Weights of a small transformer language model.
Architecture: RMSNorm before each block, rotary positions.
Each number is 200 + 30 x the weight over its row's rms, rounded and kept within 0 to 999. Layers, rows and columns count from 0. The size before them is the row's rms in percent of the matrix's.

# down: layer 2 MLP down (transposed), 512x128, rms 0.0644, rows 368-394, columns 0-127
# up: layer 2 MLP up, 512x128, rms 0.0643, rows 369-395, columns 0-127
down368,097,234,177,196,254,223,179,191,192,147,193,220,178,214,160,198,202,208,211,155,234,214,165,161,166,158,216,132,182,229,228,193,171,166,182,189,236,194,121,196,198,211,234,188,225,223,181,219,160,202,256,201,229,243,176,178,226,181,236,163,204,198,185,213,169,154,212,198,197,186,174,211,199,209,239,210,171,192,205,236,249,150,232,206,185,116,103,192,190,226,177,232,191,157,275,187,205,190,227,179,172,217,197,207,210,172,203,207,241,177,189,178,177,229,237,141,169,188,206,186,131,214,223,201,172,221,216,191,211
up369,092,187,173,179,203,219,184,214,214,192,164,172,216,225,180,209,131,142,176,270,245,208,182,127,219,165,220,223,195,219,187,235,201,181,177,193,242,211,196,198,160,125,204,180,164,233,231,187,239,184,201,248,207,209,217,271,231,205,209,170,199,241,153,193,213,174,176,224,207,191,280,185,257,235,247,243,211,161,183,198,183,155,187,223,162,223,233,173,219,188,203,187,235,240,242,223,212,255,178,214,145,209,182,216,196,191,197,213,150,157,186,206,233,224,192,194,242,219,179,208,241,229,173,185,195,190,185,187,158
down369,106,218,216,274,193,226,200,199,164,227,231,202,205,168,183,169,224,157,178,198,208,239,180,206,183,164,229,196,213,119,234,152,196,220,171,175,176,162,204,233,179,190,170,258,213,137,130,195,175,154,209,175,173,161,182,196,190,131,197,238,190,204,231,200,195,190,221,212,209,227,232,152,174,151,209,233,235,208,152,244,221,214,203,196,176,198,159,174,201,206,218,194,144,186,163,189,167,199,181,213,217,223,201,215,159,243,269,150,169,218,201,199,199,148,172,198,212,215,215,221,217,186,265,244,193,198,180,170,252
up370,121,239,178,223,169,172,205,142,146,146,199,210,223,195,257,246,168,211,154,165,179,164,223,193,195,197,171,230,206,133,186,230,192,155,218,223,208,195,190,196,242,230,163,192,203,215,170,196,184,190,202,148,200,237,223,215,192,240,206,213,209,191,216,224,236,168,199,192,168,163,161,193,179,181,231,198,225,178,149,221,273,187,237,204,278,194,259,182,258,198,181,221,159,222,246,179,210,230,161,220,217,193,232,239,183,164,230,221,204,228,155,224,224,235,211,212,207,245,157,146,172,238,217,224,230,214,198,162,216
down370,117,211,197,201,169,198,176,235,218,205,223,239,228,193,177,157,203,250,218,220,223,189,227,174,161,259,158,202,166,203,194,213,130,239,230,221,202,193,263,164,221,228,191,231,212,175,159,183,140,199,193,243,210,214,161,193,194,230,210,233,240,228,189,150,205,184,235,142,261,196,224,230,153,220,130,143,211,207,178,168,187,198,172,217,204,209,206,189,185,200,231,185,211,190,148,214,210,245,193,180,141,181,191,155,224,230,189,270,211,241,191,206,192,174,234,178,236,213,211,213,151,252,165,246,165,225,197,224,219
up371,115,175,227,209,167,239,247,171,209,168,201,222,235,186,172,145,210,180,201,206,198,174,199,234,198,166,209,187,291,266,201,180,195,159,223,191,120,216,228,166,264,169,172,203,237,202,168,230,217,223,214,198,140,180,182,196,200,195,198,222,246,255,199,171,193,206,244,213,213,150,217,223,187,226,187,261,213,241,197,183,216,177,240,193,166,154,238,174,245,221,256,163,205,150,230,209,182,193,219,227,187,205,177,193,213,199,216,217,253,140,222,210,241,155,179,191,193,218,166,196,191,184,215,155,235,203,238,175,214
down371,115,222,271,208,170,154,243,234,211,201,157,196,150,192,224,202,228,199,215,139,190,247,169,206,222,199,247,201,176,142,196,264,171,237,248,222,209,215,208,209,224,250,180,226,216,256,245,215,160,152,194,173,216,225,238,175,230,198,194,185,200,171,170,229,200,213,205,199,190,202,208,246,127,178,187,210,212,229,166,185,193,145,208,199,198,209,148,186,186,259,222,228,220,250,197,200,192,188,231,200,233,249,222,204,229,152,199,174,189,184,171,214,197,173,201,194,177,149,147,264,146,205,231,212,220,173,243,209,206
up372,095,174,199,156,198,147,252,208,199,195,171,226,175,230,203,180,150,200,225,186,250,197,173,175,188,215,248,204,188,180,150,202,215,145,248,158,179,198,168,150,200,259,199,196,202,182,203,193,219,202,191,235,195,148,218,208,187,160,241,195,164,177,193,143,183,209,213,221,267,205,159,154,221,192,207,260,165,164,157,234,192,221,183,170,187,227,224,200,171,179,239,244,191,241,211,197,185,233,188,181,161,172,200,174,173,160,118,187,234,212,190,177,261,176,149,226,221,223,158,211,233,157,199,180,220,144,191,184,197
down372,096,194,166,198,197,202,187,152,167,180,190,211,184,270,206,169,238,210,216,211,244,286,194,219,176,207,168,192,234,206,184,212,210,209,224,200,177,154,197,208,204,185,190,213,165,211,211,213,211,260,185,199,126,212,221,268,216,164,178,174,219,212,204,227,166,246,235,276,216,194,173,207,208,278,227,183,172,168,173,161,184,180,182,163,218,181,236,195,190,255,242,188,220,199,142,260,177,249,188,200,182,203,174,200,208,163,207,179,217,219,222,178,176,236,149,155,215,239,186,219,234,175,231,143,218,213,251,195,208
up373,116,172,196,164,276,227,232,224,164,172,182,200,186,188,170,183,171,187,166,165,210,185,181,172,160,212,179,241,218,239,173,196,254,106,206,199,215,267,208,219,189,212,193,166,174,187,200,189,188,216,217,199,172,208,207,227,116,208,157,206,234,162,222,195,239,228,219,170,243,160,202,220,251,199,184,215,189,205,180,190,175,191,167,211,173,243,218,236,196,275,196,208,173,165,205,237,163,226,176,225,221,190,210,182,229,188,225,206,160,209,210,200,168,242,157,260,219,197,161,133,217,171,169,205,254,194,157,178,200
down373,116,203,168,198,183,152,188,246,177,192,173,213,171,244,190,145,178,188,179,228,228,205,181,153,235,213,167,224,243,229,198,202,190,203,186,208,217,215,218,245,210,171,143,189,205,189,200,221,224,235,159,197,213,233,180,311,161,204,211,214,170,203,170,189,228,185,219,249,265,200,178,211,223,173,156,191,232,238,180,228,214,165,190,204,204,212,186,181,162,158,217,196,270,195,240,192,257,205,185,225,195,214,195,185,130,149,215,194,229,262,256,245,189,217,217,180,227,207,186,185,242,214,176,253,183,153,184,217,226
up374,098,196,253,207,188,159,152,263,198,225,238,182,194,217,222,176,159,171,174,226,200,211,212,270,222,161,199,237,202,252,196,232,239,191,210,167,203,213,199,172,192,148,157,207,191,196,203,224,197,257,279,201,169,228,239,205,198,170,274,253,225,206,204,217,165,218,187,210,162,224,190,220,209,158,178,155,215,244,212,232,191,189,167,217,213,204,199,208,247,168,196,169,167,194,194,236,227,208,208,194,187,188,195,227,165,161,160,243,208,185,204,205,194,159,250,186,209,139,243,200,192,203,180,192,147,120,196,184,256
down374,095,232,238,218,202,183,190,169,233,174,204,216,185,200,219,251,195,184,198,214,150,176,196,161,182,240,203,196,113,204,221,177,163,197,159,198,268,166,149,219,225,217,173,195,190,181,201,213,166,176,193,156,172,259,212,157,216,217,203,174,228,174,187,174,182,167,173,222,184,198,137,175,206,228,214,219,264,244,184,218,241,252,146,208,282,185,208,177,162,162,203,239,219,196,164,202,230,145,175,203,189,215,206,225,184,194,213,237,220,208,162,187,266,172,190,202,210,249,230,226,167,169,228,235,199,171,230,228,225
up375,101,247,249,184,215,203,180,233,178,201,213,184,161,185,192,234,223,197,219,166,200,195,174,141,113,227,238,219,148,191,187,115,171,152,211,177,131,210,174,190,210,166,197,175,211,216,213,227,224,139,215,196,182,260,223,171,221,160,203,190,215,216,194,188,187,186,216,198,226,241,206,199,155,225,196,177,198,215,156,191,239,191,156,203,161,212,193,181,201,219,169,221,234,211,237,206,160,175,221,187,189,149,227,86,199,237,227,225,204,217,195,213,200,210,228,198,213,176,187,177,171,200,236,130,160,198,218,211,176
down375,107,176,216,242,185,209,180,214,191,184,176,145,152,213,183,191,233,221,168,188,176,179,156,186,198,186,183,205,192,169,202,147,153,205,188,193,117,218,199,202,185,190,208,168,236,225,178,180,172,195,288,195,190,206,229,204,177,189,169,168,222,245,138,206,130,185,260,222,171,216,227,218,207,209,195,181,223,206,189,209,174,209,292,235,164,270,187,189,182,176,167,253,181,164,192,171,162,180,214,178,239,173,161,212,240,174,188,201,189,174,180,181,208,219,220,172,179,170,183,196,186,172,263,169,236,227,157,235,224
up376,107,176,178,272,213,233,184,169,250,219,195,182,167,176,176,201,184,150,231,209,179,187,260,242,226,197,206,233,188,250,233,195,223,203,238,196,220,239,142,239,263,176,190,186,217,192,218,184,219,186,224,142,215,213,128,181,151,231,136,195,215,167,201,194,217,170,163,146,205,155,221,212,156,190,199,218,230,185,209,218,231,175,253,241,212,171,208,225,242,216,189,173,158,184,205,217,213,187,194,196,172,245,175,163,223,161,219,193,181,171,139,181,188,173,174,232,197,221,153,199,180,133,201,207,216,222,144,210,206
down376,118,209,160,231,135,193,210,194,222,239,187,181,203,180,265,164,179,217,221,214,263,179,205,172,223,218,127,295,205,189,234,244,204,218,194,178,186,249,162,217,198,136,224,214,198,213,222,209,139,170,223,201,223,165,187,155,230,158,175,164,173,220,171,174,199,189,190,209,189,207,196,182,180,215,218,190,232,157,237,234,233,173,218,196,217,234,218,219,194,180,186,239,220,221,193,208,135,181,185,210,188,217,195,215,204,163,225,217,237,205,189,204,160,196,230,198,162,226,224,277,198,195,216,188,148,113,229,184,214
up377,102,218,175,206,207,164,194,192,223,194,152,170,200,160,167,209,217,164,233,204,188,207,215,194,166,217,192,228,205,170,201,168,148,165,143,207,221,188,201,248,231,261,224,199,196,202,190,230,166,169,183,194,250,178,221,233,218,207,139,218,198,210,236,138,205,233,205,216,210,262,149,184,245,168,183,180,201,184,182,225,192,211,202,139,193,175,218,219,168,161,178,211,182,142,195,168,179,240,231,203,223,253,214,255,210,214,204,138,230,177,232,191,245,257,199,169,253,203,225,217,175,265,225,184,198,125,168,215,180
down377,103,150,192,162,188,143,192,226,189,215,147,246,204,260,155,197,185,186,190,224,208,195,239,219,177,189,228,193,224,187,218,236,261,224,206,225,210,220,239,224,211,233,198,165,209,182,191,207,240,199,189,189,256,195,188,212,267,236,176,148,181,202,152,175,179,153,182,210,159,195,129,220,194,246,222,194,186,224,221,190,239,213,241,230,296,192,187,211,199,148,223,203,190,182,181,187,221,232,199,193,156,180,209,157,225,197,225,223,218,226,190,262,187,160,204,240,227,196,219,198,178,210,136,169,230,213,257,241,202
up378,100,205,214,235,190,182,132,176,175,192,124,189,236,156,166,183,203,177,192,216,164,147,193,189,199,237,171,236,166,195,173,239,167,174,172,203,205,193,252,228,221,185,189,220,194,179,247,145,165,212,177,192,218,198,193,264,250,152,195,192,223,203,176,190,241,184,156,190,165,176,193,172,258,236,213,188,190,196,190,261,199,187,208,172,167,203,208,163,204,218,182,188,241,230,145,198,228,214,208,234,165,233,259,227,183,205,154,238,239,168,159,201,201,268,225,216,232,166,246,206,241,243,224,233,233,194,206,194,225
down378,091,173,218,203,223,167,229,170,177,198,167,186,226,243,208,215,172,208,179,245,220,217,215,222,166,164,245,148,211,194,226,138,214,186,165,183,196,199,156,259,211,186,198,183,239,180,213,132,191,194,234,204,202,195,225,191,176,194,177,235,196,222,245,206,115,162,185,196,201,192,213,193,185,184,124,235,143,219,236,235,192,145,152,186,182,270,197,210,231,255,203,183,174,205,200,173,140,187,190,185,188,203,216,154,208,179,229,210,228,185,220,204,168,218,184,237,157,230,232,242,194,211,123,180,185,213,250,223,223
up379,109,209,216,199,151,208,195,246,220,159,185,199,227,180,208,168,170,160,142,138,204,188,205,200,146,189,218,168,193,232,292,254,157,212,243,213,192,226,192,187,189,195,169,198,234,130,210,232,142,220,195,158,197,191,149,161,167,176,133,153,157,192,213,209,234,233,200,209,202,194,177,200,248,194,204,186,234,178,169,214,211,170,234,176,236,168,213,194,193,216,195,178,250,214,160,176,172,195,202,144,191,181,247,200,167,208,214,187,269,177,210,152,241,194,221,170,224,208,157,175,194,238,225,185,223,210,179,229,193
down379,099,196,201,168,209,223,194,206,199,200,158,187,213,195,129,199,203,162,169,164,185,138,191,210,212,223,208,207,187,175,196,227,186,178,223,228,182,193,193,156,216,205,200,173,208,141,200,240,209,246,202,244,156,199,137,189,143,197,179,256,194,174,255,199,293,165,201,207,181,168,195,199,167,215,186,149,220,254,176,174,204,180,161,183,222,242,201,192,140,249,193,156,155,236,158,226,196,168,204,198,205,192,200,198,218,207,226,189,138,168,168,177,224,221,210,158,203,202,193,152,176,204,258,170,274,173,232,204,220
up380,108,178,227,150,204,281,179,210,137,173,181,188,143,155,261,205,191,157,187,244,193,200,220,194,221,235,188,205,194,224,228,219,211,237,208,207,192,211,213,171,143,177,126,223,255,204,203,169,182,237,204,162,185,239,208,183,219,186,252,235,250,180,244,147,162,182,253,266,199,189,211,141,212,248,211,217,169,219,171,198,176,173,172,155,248,216,208,164,231,206,184,237,230,174,188,221,210,226,194,225,179,193,206,219,193,208,186,199,234,213,201,214,204,203,164,155,168,200,190,180,191,199,212,185,231,239,154,143,199
down380,117,214,173,189,183,266,186,198,172,216,210,147,197,192,205,130,140,219,149,169,157,201,210,185,206,204,229,172,170,244,180,225,219,209,196,163,159,178,198,215,149,210,181,229,186,212,224,164,223,240,211,234,215,208,207,137,207,200,176,163,258,220,203,163,184,200,259,227,260,217,205,200,202,205,137,247,175,187,191,218,131,208,173,192,160,225,164,198,216,229,204,211,233,241,231,176,167,157,190,184,224,218,130,154,239,156,201,162,208,214,194,198,166,163,213,152,195,210,215,175,161,196,206,175,218,233,149,226,216
up381,100,193,194,165,227,168,253,211,192,181,243,193,206,217,224,254,219,158,189,245,227,246,201,190,237,206,193,205,159,250,209,233,177,173,179,190,239,219,210,179,196,210,174,164,139,160,221,248,207,196,180,161,231,191,197,211,223,194,202,185,164,239,227,201,230,133,249,223,183,211,214,248,217,206,183,251,201,180,179,214,158,184,162,249,190,247,176,190,185,194,202,181,243,210,231,233,208,237,234,165,209,211,204,224,171,240,189,130,209,190,252,237,186,245,178,275,178,196,244,222,177,178,252,213,200,138,247,187,220
down381,087,195,197,232,207,231,205,233,212,241,205,218,255,194,218,204,209,170,189,188,197,167,198,148,183,208,227,196,164,185,150,223,210,153,168,213,193,210,155,191,188,160,216,227,208,241,159,207,217,216,272,206,193,196,149,240,177,180,174,180,238,204,219,273,163,182,206,151,207,210,194,159,218,217,164,194,163,217,276,186,203,171,229,184,216,232,245,227,168,227,205,225,240,182,226,188,172,228,245,188,183,189,236,185,218,201,238,230,260,256,197,243,189,229,255,233,178,252,210,205,174,221,192,229,165,195,221,147,122
up382,110,196,222,184,208,212,124,207,226,186,198,177,189,211,251,212,233,207,210,141,218,248,263,178,180,212,135,173,194,198,227,207,210,229,201,169,226,227,143,179,192,233,146,188,163,164,253,198,202,222,232,237,218,237,227,191,156,191,199,227,187,236,223,171,214,171,174,200,172,181,158,149,180,176,168,185,119,278,211,156,174,182,203,214,192,203,238,190,221,259,188,180,261,174,205,168,204,198,197,171,238,177,192,186,188,205,203,183,136,222,213,177,209,145,191,188,241,190,182,261,203,198,198,233,211,178,205,230,171
down382,106,197,221,159,169,236,224,212,195,212,225,193,200,175,227,243,224,240,212,253,239,159,189,238,206,186,227,209,201,198,182,223,207,183,192,172,166,216,243,205,207,161,157,150,241,217,131,186,176,214,207,166,171,156,208,184,218,214,147,203,199,173,193,232,159,229,171,208,236,222,193,237,225,263,165,207,210,187,191,224,135,216,183,272,207,206,177,246,158,194,239,269,176,229,184,213,218,203,174,190,163,186,248,191,239,189,178,209,238,176,142,165,187,145,181,151,222,151,199,239,252,230,225,186,189,191,217,207,163
up383,102,189,284,154,164,252,165,204,243,185,212,183,196,200,133,225,178,197,179,175,195,187,203,244,171,137,222,208,227,243,234,216,217,177,221,203,184,179,207,193,220,177,206,166,212,181,197,191,207,166,162,154,227,270,188,243,215,211,178,221,259,172,142,177,176,222,236,193,223,201,153,211,170,212,186,170,161,210,262,192,163,171,172,215,187,223,161,195,229,219,172,185,223,181,229,201,222,165,222,229,276,221,191,215,219,233,189,127,192,178,221,227,177,169,227,201,230,204,194,189,243,212,164,170,175,199,265,201,175
down383,091,211,229,171,123,155,169,162,219,157,183,212,175,208,207,196,187,221,193,210,234,209,241,204,166,192,220,221,246,161,257,196,224,177,182,164,171,205,215,219,207,187,284,156,197,226,198,145,175,197,216,178,230,187,239,219,151,181,208,205,245,246,207,241,197,224,209,197,218,146,187,178,232,163,153,231,200,186,204,226,178,176,192,175,204,159,165,175,202,207,185,247,267,246,196,150,188,239,194,181,214,169,189,236,233,172,213,182,187,155,253,184,189,275,160,207,170,252,204,182,233,179,207,214,203,159,190,198,161
up384,096,209,174,164,169,195,245,228,160,239,200,191,180,180,209,203,210,141,189,200,177,237,171,219,219,226,224,222,228,182,241,232,238,270,188,211,226,222,267,211,192,245,153,249,204,137,200,192,190,178,209,230,192,165,187,212,215,199,162,229,197,254,199,132,205,232,191,215,219,205,231,231,244,196,235,133,199,188,204,211,193,162,194,155,171,224,223,223,197,212,226,198,180,197,135,171,153,235,193,128,192,218,196,205,215,238,194,170,259,187,188,220,234,177,232,252,220,155,242,178,193,181,252,204,204,210,224,199,151
down384,098,184,226,221,177,200,185,228,236,255,193,234,173,207,167,187,146,206,227,181,250,166,171,193,234,159,236,239,200,247,189,186,248,171,180,168,178,193,182,209,203,227,140,170,202,266,243,221,257,206,167,221,220,193,197,161,181,104,177,188,175,195,196,208,177,206,163,235,249,204,246,173,209,202,187,192,190,186,209,254,225,154,177,232,186,233,184,225,184,202,186,262,241,231,160,222,168,180,230,208,141,187,170,238,165,191,203,183,162,200,224,163,165,148,203,170,174,224,227,201,201,224,233,201,189,219,193,150,221
up385,098,196,119,202,255,205,222,184,240,182,202,218,193,218,198,195,184,191,251,176,203,183,184,239,146,145,178,176,206,169,216,206,165,170,196,169,199,251,201,166,163,190,122,209,211,181,174,165,209,210,148,229,188,249,163,215,163,207,200,147,202,211,203,209,239,195,186,273,231,211,251,202,241,181,213,181,141,209,210,214,214,146,187,221,205,172,143,222,178,176,207,260,216,242,178,209,244,197,224,189,235,174,231,220,184,234,226,212,181,193,203,183,221,192,178,269,197,156,203,154,246,216,203,221,217,242,217,252,195
down385,102,160,121,178,205,202,194,163,130,212,255,179,187,239,239,225,263,209,215,225,178,216,159,206,151,227,142,207,126,212,192,192,190,210,175,216,214,217,223,252,166,227,203,213,194,178,158,224,205,133,211,201,161,181,142,226,218,219,189,155,184,185,222,162,210,170,226,171,175,171,205,154,150,166,221,185,205,207,168,199,225,203,179,200,172,226,231,152,187,228,163,198,194,195,243,237,249,169,197,174,195,175,179,203,190,217,217,174,217,210,202,216,210,198,189,224,192,174,209,218,98,218,191,223,205,167,233,238,168
up386,090,179,212,205,208,186,207,247,197,157,206,135,156,188,188,153,240,164,157,191,226,213,154,185,246,171,223,141,195,167,228,163,208,216,237,145,233,189,220,187,224,289,165,169,157,169,172,154,216,182,229,210,206,213,215,226,210,159,201,227,200,230,190,199,195,200,205,197,216,212,214,156,210,172,235,194,251,215,204,200,215,223,198,160,226,142,151,156,155,236,164,244,188,203,207,145,269,190,212,173,195,215,234,221,177,227,162,197,251,179,204,214,219,142,217,218,208,220,194,208,151,213,207,164,208,153,180,178,226
down386,088,189,167,227,168,186,157,196,215,247,238,190,134,237,208,196,187,172,97,252,190,234,196,167,147,253,194,190,227,216,167,195,216,165,181,180,208,214,155,179,216,230,229,119,166,168,182,211,162,167,222,150,183,233,211,208,188,274,203,218,208,187,156,230,228,240,165,203,256,183,203,174,206,220,213,172,218,169,235,222,204,196,213,190,231,211,213,222,171,163,143,230,192,199,209,184,224,182,214,183,191,238,201,170,217,195,203,192,155,199,148,232,178,185,165,169,177,180,198,158,189,197,217,228,180,192,152,156,238
up387,091,196,195,165,236,195,191,129,191,232,179,233,151,144,156,224,215,196,199,215,168,197,186,241,154,267,177,226,246,209,260,191,186,210,236,184,185,193,210,201,211,209,198,234,265,190,200,254,225,180,174,241,187,138,192,236,244,207,226,237,199,223,167,153,262,187,227,188,174,164,198,206,199,203,179,163,199,175,163,186,232,156,194,189,246,270,183,192,137,203,179,216,228,207,193,241,181,208,213,140,215,225,186,209,208,215,220,199,205,176,225,168,161,249,229,158,155,205,252,178,213,188,206,206,246,177,230,203,196
down387,079,208,171,220,156,230,204,200,236,227,171,183,195,149,180,188,194,185,221,165,216,193,160,256,222,196,178,178,237,191,202,241,167,183,212,260,160,225,220,230,212,186,191,204,231,222,220,185,206,207,223,160,203,154,218,148,187,188,204,227,207,189,193,232,149,180,221,155,260,227,214,217,189,212,191,173,213,167,236,249,182,193,169,206,180,235,255,186,231,201,205,160,176,219,196,144,144,193,234,273,228,191,232,236,164,217,209,228,228,176,193,209,190,185,211,123,200,211,154,208,149,229,111,245,228,183,163,231,232
up388,102,212,192,193,222,220,185,186,229,230,208,196,254,210,189,149,213,164,269,169,204,161,201,151,153,227,170,186,187,175,205,232,171,168,206,157,176,227,198,138,208,239,146,223,194,119,206,224,212,208,199,221,181,245,226,190,222,176,200,178,190,174,185,169,216,141,173,206,190,210,194,184,230,213,187,225,200,246,183,226,237,198,234,218,191,161,197,151,226,191,192,245,244,233,180,228,151,226,190,253,206,245,153,218,202,249,202,231,173,195,149,242,222,166,195,245,169,149,220,205,211,229,168,201,239,237,248,225,245
down388,100,168,183,196,207,137,204,199,189,181,173,138,176,173,184,246,185,162,200,223,211,186,155,170,209,190,204,147,218,257,258,208,225,222,224,239,210,181,183,213,166,233,209,160,175,215,195,197,260,193,158,137,160,229,221,189,156,214,155,207,187,210,172,120,218,160,225,162,162,178,228,172,188,155,189,219,135,181,152,219,225,189,183,211,214,220,214,182,254,232,209,247,210,206,201,173,226,288,223,169,169,179,164,177,266,211,226,215,199,181,179,198,195,177,176,192,173,201,172,193,183,215,216,151,182,196,213,192,196
up389,095,167,221,235,173,193,192,232,229,208,199,195,219,166,195,172,212,190,235,193,207,223,206,188,140,235,214,192,185,175,146,191,257,200,280,201,261,193,241,193,164,252,244,251,191,252,167,228,214,218,164,204,191,181,212,179,202,218,203,191,196,189,184,167,180,184,220,222,189,211,256,235,212,242,154,188,225,168,182,210,202,194,155,175,186,195,230,238,209,211,237,166,197,178,289,175,287,168,172,179,256,223,202,190,209,183,268,219,190,199,211,160,203,215,213,208,216,239,241,233,186,144,217,226,194,177,205,202,254
down389,095,169,178,195,200,205,209,239,217,218,206,127,230,258,188,159,212,207,200,219,142,185,221,172,176,154,166,225,235,182,220,187,203,169,193,197,127,206,208,218,244,219,174,186,179,221,210,150,245,217,204,159,242,194,190,245,223,150,243,194,201,150,131,189,183,203,154,218,233,218,188,187,196,253,251,247,156,214,167,222,211,228,215,206,202,204,207,189,213,211,213,249,238,147,194,216,148,224,246,202,186,160,216,207,241,234,201,188,215,209,245,213,269,252,171,204,170,192,144,215,198,213,182,182,225,186,209,250,213
up390,098,202,215,156,230,160,229,214,224,196,237,210,208,228,220,150,227,191,162,182,167,249,161,251,185,208,187,223,209,190,181,243,214,166,183,186,164,234,205,205,234,183,214,196,179,167,223,311,233,212,176,173,230,172,236,236,189,159,233,253,163,203,218,203,187,189,227,184,224,142,198,191,226,208,211,178,183,203,209,184,200,214,184,163,229,192,187,184,170,163,182,216,185,159,222,235,238,198,217,179,255,225,230,228,189,195,188,200,184,191,163,182,156,194,243,129,165,185,144,207,201,155,109,156,185,160,168,214,191
down390,097,197,151,216,196,167,178,180,170,191,178,187,196,237,245,170,202,159,188,196,249,207,230,177,233,147,202,197,247,245,185,199,131,238,234,225,196,216,180,238,183,148,235,238,202,182,206,218,190,255,210,135,257,228,196,176,199,227,159,177,200,246,215,196,174,128,210,148,183,190,210,154,154,172,220,149,218,203,196,233,223,273,230,195,174,219,174,213,195,202,209,246,230,204,178,201,235,204,207,198,211,176,209,203,199,181,229,174,220,224,201,205,191,190,213,237,201,167,132,168,251,156,205,212,141,162,223,249,189
up391,112,197,156,204,207,193,145,221,186,200,187,222,213,168,190,202,180,126,132,127,184,203,201,222,190,151,196,165,245,206,173,233,211,231,209,187,171,232,164,209,170,187,222,210,198,190,201,200,235,209,229,148,214,184,182,222,170,195,253,208,168,237,188,150,196,209,203,200,203,227,193,194,281,182,163,189,211,185,99,208,257,242,207,162,187,198,149,210,212,162,180,188,243,261,204,193,248,197,202,187,210,199,160,194,206,153,258,234,248,190,184,178,191,222,196,200,210,227,202,217,237,166,220,152,216,224,206,256,203
down391,105,228,174,167,205,182,256,224,258,209,244,177,218,212,221,147,232,194,194,169,196,172,210,223,163,209,257,202,225,152,179,163,242,160,166,203,185,188,241,195,166,168,169,176,226,208,201,205,216,215,163,197,185,207,219,156,187,192,185,206,176,208,227,245,174,196,278,179,206,149,212,229,126,223,161,189,161,189,209,214,238,164,131,197,213,166,139,174,190,173,192,182,249,228,197,205,179,208,213,216,212,190,204,186,198,133,250,186,213,172,205,226,259,163,185,209,184,175,163,232,176,171,184,198,236,194,161,239,265
up392,102,226,190,204,264,216,220,167,215,213,223,203,197,197,231,184,154,201,195,168,241,222,263,196,221,200,219,227,205,163,221,190,167,201,183,213,196,188,206,181,282,183,275,221,172,136,202,173,159,268,220,143,225,265,191,207,202,216,209,225,212,213,210,248,214,272,166,203,160,242,222,201,190,205,180,210,158,260,215,189,238,199,202,182,218,210,215,169,214,222,177,229,169,218,167,215,184,167,193,150,187,224,168,186,215,213,198,140,244,210,168,228,177,222,198,182,149,194,218,179,191,129,227,198,225,166,198,242,164
down392,113,135,168,197,222,244,146,241,208,216,218,223,192,206,184,208,209,235,188,176,164,206,222,168,190,207,188,240,163,208,256,193,211,109,175,166,219,201,234,203,176,191,245,183,171,221,174,201,133,192,180,192,137,178,174,216,182,177,187,231,188,171,167,214,196,173,173,197,204,192,173,127,174,197,178,242,202,169,214,154,133,173,211,234,211,213,235,211,198,214,221,187,189,184,166,187,160,185,225,259,135,181,264,219,216,244,220,198,180,177,203,194,183,199,165,172,157,190,221,222,201,262,193,161,215,249,230,238,209
up393,100,167,186,204,230,180,143,154,215,251,215,204,241,163,246,172,192,178,162,224,233,207,187,170,138,157,194,199,197,215,195,221,236,206,223,221,197,193,151,214,181,178,211,175,255,193,151,191,161,215,211,222,177,157,187,191,180,164,176,151,172,209,156,217,259,165,244,202,172,236,187,220,292,178,173,281,182,159,191,236,234,175,162,201,226,195,211,153,198,193,173,214,226,159,210,234,201,232,251,229,210,183,243,202,192,227,189,181,141,208,189,137,184,254,201,192,210,205,198,218,184,216,183,157,198,196,205,212,210
down393,100,182,150,172,196,192,218,204,178,207,186,219,211,229,199,189,212,197,156,231,227,270,241,217,200,222,153,195,187,95,172,168,219,188,178,207,214,195,215,155,203,250,200,219,179,205,237,170,168,192,151,184,160,175,226,205,190,232,236,222,221,222,228,211,178,216,202,195,221,187,197,262,194,218,158,224,208,209,187,113,275,189,160,181,174,221,198,219,209,185,201,168,214,196,137,159,211,175,163,205,202,215,193,196,224,160,201,166,208,260,171,223,187,240,254,254,206,179,187,227,214,163,205,215,209,272,202,155,233
up394,108,245,235,207,253,151,226,223,137,225,242,174,172,197,240,215,222,201,221,158,159,250,197,223,181,189,205,210,218,235,183,202,195,243,210,232,180,178,141,189,266,219,210,171,202,243,228,238,254,191,177,202,181,189,233,171,204,172,226,170,192,214,161,137,209,227,188,177,175,239,170,237,184,213,184,212,183,201,233,222,171,201,178,209,225,200,203,203,182,178,196,248,154,243,184,170,217,172,276,222,219,194,217,196,225,198,211,193,212,206,214,125,251,214,184,208,164,220,147,177,178,229,242,206,215,283,241,183,169
down394,115,168,216,187,156,167,232,254,255,223,220,231,186,237,192,226,158,220,216,208,187,202,190,190,168,171,117,210,179,181,155,195,163,224,147,208,178,165,171,246,224,226,208,234,196,186,212,213,211,181,202,213,239,191,202,201,231,234,257,203,176,241,201,214,171,227,180,177,178,181,131,199,146,171,197,171,222,199,228,185,167,192,223,235,202,195,182,191,227,173,232,243,213,207,186,162,181,229,195,210,216,261,191,177,159,183,240,244,240,261,194,196,188,192,151,219,154,209,250,246,228,225,182,207,253,163,136,190,157
up395,099,165,188,154,251,222,192,223,148,219,240,146,196,203,120,202,203,201,164,216,187,202,200,150,164,211,213,218,228,220,242,219,230,197,241,197,188,211,163,239,229,167,183,189,175,211,125,231,186,214,217,195,167,136,165,190,174,268,171,197,243,236,194,170,202,214,225,203,285,184,191,214,219,199,163,211,177,187,207,166,184,213,232,203,185,161,209,178,226,175,220,211,176,223,249,136,202,187,246,187,197,221,177,183,189,222,187,179,148,196,165,184,190,173,125,192,202,196,204,235,281,215,182,185,174,201,177,169,195